From a checkpoint of a small transformer trained on Wikipedia: no biases in attention or MLP.
Each number is 500 + 50 x the weight over its row's rms, rounded and kept within 0 to 999. Layers, rows and columns count from 0. Numbers have three digits each. The size before them is the row's rms in percent of the matrix's.

# layer 4 attention key, 128x96, rms 0.201, rows 73-127, columns 0-95
131:514401441550587528449553439470490561501527459562455423474498528477527606578490486477463536452453510477500489471609452506457550433459462551558440485446548557465545495418520521515596579527482519477429479504504647543431449534492531507371486527477436473517419517504461414510514509435519470458
130:426519517496443433520425489501489421429513494427403524468544488500524504505554520524512598514533494490502506476512457543421466573400434487526473425354447505481481530551545553485573577550507581464524506490599565485403554467589474491455505558477537531474434502538480492450435551592558553563
122:487533538533459432515490533466515432485445457527433534491606476509420522575488480506481497458534564594481488516586471484596443431569464418528496448462439461466549412567520516522497518448494447508487584514463436521605465451386492554591527470447486533533509483461413531592501475500510480636
120:495538566511481459566472535497499504458535547500514553464587556380516520555502554383488561555517471506539499506484479504544512485618503496471390500488488572480552356511605510569469485531470487520463547530535500537579532427533456650554494562409499450479508514465455481524453563500554462563
124:425482488453462496381535552474506514633544487562496476500510564506464514505480586473527424610476543555543504568550553511449500489589601521483528467590581525491531462459478381472551497473438539541471392521378528539497493497529527443453527483418502432541551430509516454490557543518495489471
104:523495470504477546425492573472430485545562503533552514556486448570543441538507505529517444472442525603441552526491562532462576456398491484537595451578503418518512487462419452477504452436490478508442432559464572425512549451436557390504502429470474554543553454575455551493575395528450498534
128:584439449373389467506543533415443467557507525518457515514516484422474467478524427511610501492528513596486491461518536445483525462551519523531560505540531435488434469443393458469441464420550461514560424511447538463579542460578501494543564485549457543550595416553443563467493500457509515467
117:519526433524509517525522447461436522519455494500499483404479601406535599447578427435554561478587408557535519478486498466419512521469438478575422554422549577410478499550575541522508452577466475435511563485533421550522498566584515485487537469491513469564537489471488426431413478474544500472
141:502418564469373522508439497487482558483443545443534465486566501437480565429481572535525499440572535482536490472513424509453462516471564547450483519525469476506454662462509538493411634501484549511491542431509462570417430461511491543539434560471566497398511525547542468552443489482515434458
119:602505416467504591481475435559538493532514569558507497451326507481445516473467466516515480431538489528493457393463511455463603366470481518545480524531478540547413562433482537453398543452526460500481529515459473480477501545410493488459511484548552542549539537517571549476456442416527452505
121:452545540502511517460505529496484465502568399504391497485529560382424626493557508500506531492487484408571477503555547479552553516481479544421500472506443560469447538556469483559443558511508564465472558514536489478434443382548486550455531530481522521500535462510545504499453710535507493505
122:510488431516512481523437463518588521505507511566533442536529436581395504508419462588458421514536589434475466566489523457556555471508535412466571548549515413527507489482510460577512464524457514510528509551469538427553455540421484550573447516560489442578527506551511447501674529473500501418
123:521460510514445482527574465445480498555445420522497445523470515378517602461508420469560563497507433423495512465526477466611442557447426488457519496530521528423472509557453528522505532586515476436554553527458505535422572491595498486500569536499497451549590455481492548444426580516550613416
115:508532507427482525558488568551498531554509517460500482529366520593443604475453518429463470527561433447494554468477523418419535520519507531419449461473535553587536555458469476616457478473517554435453477488537495558478436424523468434607422574539502416460510515517484515431513585490508485571
113:574532560563507479454475530453479454414488549401508627485616443449542447545553483532517509502486555500525424442553513484502542486505465589585491486495423483563486438557489484440449499445518500522492618508537501475586437497438477554407468510493526512495358499533441544526455403513549527494
129:501422516495474526474576488512541530449507514510546494629488480576545458487484446545568473483544485549539463585602437447508448481564473467468485526596530477481471448451453457532578482456504418556542442444411497559535512535447543449441472402526370495600553506525517519510609405501526508507
114:501554510525434464532539452552554508459484548478528509480548536348485549467518483486404616505478502452572501457545526445521554554524445486560408526455492564498510454544527465551366491529494465530476496502621494523541557479532423597549458479485463455435434528483483544501533637437517548543
119:546500518449521494533595471558510532449421533406510499476454468484469513453512427498558560519523524446507466456529454454520504599532452544457425607464495581505485553492516546491506564529580523459582438448578465561439491510582446541567456548558509407382388496472528471461411538481569520521
104:475506485471556541510494496493528488458555504577465484592431445533444399578458505523515469475447454544460507581513528563583465438441549483541520437588483505498559455449467484447478434432565494578445420541411519456483532482400559490419474422504453538592550506526456586517609446547452473516
133:453421514520535510479433552529513415500444459526473554471548394602488433565500528589524392502499492484477469564447496533474499407530603475466500494503438462534501488502450462523548446465543580552519574547424541486505449472452595420527515451514457530486633439546463617538532512542454488520
127:415552518517484513547405470485573553490593388551479434489425517506494624433474499487421507450497417456537443416586526413511494507524478481510507446488552512528430483522530471585429503464572429519489482496560507574482480465421508481413454444463598506537468548439577496523541543514536421520
119:497511464504473542429490480533496500546498516525493442473379508566497596486390534415488453437496492474494544504523478525479560492421628525558481477448557438561530585462429604568417521470541506409458393475521555530407563541452509468477461564473574443514416456494446499490497467482492483558
113:526503473401502495546435507486478537578477408449546498479481543378419606465552491441513540505518513494498508532527438462543515516581476487513489516407574518464502508579507560567436462575522483424530574464506453533521510505531489587640539530475496473628609476476479518420476556426525508502
122:420496474520507540541390439562490509485515383464508477546556569504486613465490479429479542513505530426501495566490434461490402603495516434405546498504477500470537498489511511597615400553552493479551536449560492571474471494500458608532471561492527435552518516470458424546435491541491453555
118:525461506550587474482582499550538504434505547541435536545546480612508524540396426462499477456540497412517507593445492467556530552568496388474474557560534500534510415469579565549556500545506401478516480489531575467541539543508538491532426484470400410418511495474426412526504439512507534541
133:593549440445456478475503529533370520572466525434548562480431538454561375503572567479546479531468541565424542539466572457514562483619521556550594507508510508550525447473480478496481425421478514434522491506546494488545578497463456564519489446484493521569600539480495537463408480468423521489
112:523469496564524522454536544448440492543555512593564498527526463516540395569450610524512427478425452558437511527509530537533470451402578512554545473617558433497557471495575435480506435467478550545434450539419538408558494485424547492434526433529490537550447469476544491524541403515449507495
111:566505539455447481512518536451484409470564519541477512525552430411503445521537458595497527483488519527495525429513479468558492459392431527405591489583440436538389632477467498426419485537526510512589446467580469403484508464481459516530539491508549571442468531485545604488475475492475539528
121:560492544428540508464508486547499561538459455420550536433523514513494568464550467508580518480595472509555432465423473399449513469586503489381435572493495542530460526493540459519529517531446530486553614482476491524486407512599477568615501510490552458456553500468499410420399494441556469472
122:505482481485523407444515472468505635532453506445565507518557459541488514505471474549447437503435561574493467518543594510537536421664528464525531560485518535612483406502495383482505470485496453514473414488445532523474491515510475497471562410467561448494540454518553465514607488446478427570
110:494460545510500582508510516481457441421481481603540477607455473556496460537471535500516421482493467469506529511543503513531477464398554450475440433509515448489488540459505493572492457514601518500472412521435555432426606506383514414408556538594450569439439502548481554483557411539461515544
111:536580564492542499451550536472491486410576465554521500529499459532511393529534516512470450459501510626447471464547534491506586398493427501590507508554488466504503383496492513492436482487526501565418431517474523485509513467383495498398538390476522581499482517508554564497608396492491435488
120:447493515489549470477577556408444498517495420503473518472558416558511438525515503649531498431465512567454546535503600524490453465495488510571509505558545474519447457488530423500492428404421544522460426520360499513515496494466552427401543404556540492527513459526477578478578431536495490505
115:467494436423526553535514524430541479528567541611471439460488505564532538538499557492448513464407441567463536436515533526495437446463449386485538438458561437522471603537453482495451459472384484483403427488419483456531561532496557477493527512463544611539491531556451566539540477525491490598
125:593498478522385554430552529547490474500551530566507500545502519519498476489468483423543454550516582601434454485520539432476559499551575440551598505498515458488485506456479447491432488465461582477443498446444555395602511480352463515568479470441533530576447524505537503508466476509387498448
130:510585581479536516461392545497472550510482534415502564395541525435469506444514581391383569482430558566493496470426479530439486583474470537548513576461526551512507542507509462413406485495575519477388501466531518493476479480542490538531553508491555542507497432521457522493412547470479480609
111:497536534457481589517485524489473491471539456598534504578469597415451494510523555434497483499494441543519543511534491485492405453407493499518406427586610509440535547481505493545362419541580462535426477470404507547531504495421527509543466455453465550525585503549505576508515453460432429495
119:441605553457509517558510525485523481513462443517557502454438477543499440432504514477450436598542490513469455505511465500521548602505425506533561485511492494532439447550551531604433529465472499535524534494591324507526494436481466460587630488493519518476556508493554542499606606521561510493
122:471432449476395474549488473537561438529448449413451467444458506558591580434457539517472512526551529495433493427502536464484437537578374473519470518416478487527507502560567461631463525480514457460502478449541527550560513614450521469522526549535508499467525545455463610493453491501477587588
116:588547479465573531433490494517491525512413534542546539424540440573439473555476498515407415495450567575487552550425567520514512422539583471530519544485464471506554465473460415521523441459475536518409427507428569402520461510427515519529546472492503519476499480568467563544631411474499448563
104:456462528511487514543548451517521493515522508459481447477469551503573608461446545400486563547516450432506497433493409468503420583556517507414460471381482520520510536495533542531560615561492535455535528431563524568462523523590465521544527625510496473426400498426535428514434572472494529509
127:556418562461454465517543501477491472550494521471475534522579494401416607532459527532579530438472548489539509472607447451554464513497485554585404599519566557518466599509571534396456573479491510453492511478515465523505420527457533453480488591495452490504383494509422496464422521446551507493
110:461553512532487465530547424543515563549545413429494486592543559478500621454473536483502594448557448389557488527450523433577472540537471482423502498497484488556522538507461455543464519543449582504541522484508487609420429475558416586535435507475523454529562474437533482436511632487497505494
118:468584479501616487421490572493508535475509529507481584476480426551516363562512552498452442523472508582473547538498553556530462418503504530464498464603552495567511459439500429478464546450474469542492324544440529497486492485466528494415506401461530554455566485534518507516566442519501445566
102:544455564463498522584503555478434502442529485472480496545530418519537467558514431434495507506474522599439502540516469534608355551448456500423509462590502458494537461500444523536490488519523416488473486469467538439599562522460522496574490528433517517411533518498374447540477356506505449546
128:474593539465409499587464519514514510541492522516472533527440483499451509454476473508464494508475475472540503412557462415487495538547567557429567521484548475502448498464472539470526508419557511530526428484651418447554470479458442549453462585547507522459348635451531482544555552495570454542
124:486526499444609522491482538493474578503518481525522538539445467576530496553471545455518481468562385535543543475427562535520579439456496532434490466537516504575505571472472439454427590463514464471509413535488476463383466513533570394476521450378566580534602470510501476406552455501503475468
115:481482515515526560530547494499491403503591502600452431555405561533465511543505553419496510496429436457518519539578451506526400463483572507530445378428521501430515550458428567532588531550541547493470414472486542550476554531445459415433464593524391534525470523497459456454512481464508489501
103:532496445545599529446465536504468528520528552576576479508465430601501401539490486514465411477463550593474524557438526525462519461480586450469570530570581424471530509440482471499510425494466435474477401541449542428564535557437600461491452431467484549502563507543508476535552384489446490520
123:507471587507462538497531502506468487504589526459516455531513456603620481502422573486516505434505538456435520536429514500421458581505529424457512418544524428547475488474566501585581606480418517479500444468483610525472567526482503447477437539533527453447435493478581392551451447536455547532
121:485482517523549555496488501464462463523619520651530497568502540489562408555471568479504462544431426551458477523458531505486445512492569463536495413535555465492491497478594394475517455453485501542481529537419545389562505487410587451512551434516423580555505497508551544542497468519411512436
120:499595558484465576570445507518487505562517512467493472498437522471489550407506504469450560516530426483560594487439563485509466633408462561466524439542472509508497596560484459501467486466461489461492538495572488431425537435542477481487549582574592522412433540443518395458421419517512509471
122:413436588566561423446485498575559467500520413556472507539555540569522451523481551494426534432436483467514524481489567523569455498480604493506453475502474406440531526516448519473444520543644500581471474498457473466536522595458514453461519495531415538453530570474436584577527528444466531435
133:501490559449434461540501470515537477442481484476526499507513501495386575518439471527499533417552551440503579499517504459572545518401430444438478556598438490557485603528522487550438653580538436445433496502558453462466452571471473487529479509475518487432496537441512374502458564438549490511
126:500575497496415445534456534442530522449530501478519542559529465474443440506526497614505479490500543563458584541500594482534492444583476424502507522561580448527493434545479437510411525514487420483505363516429524489547555522436524465466438379489466528530618484504578533485591506529419511531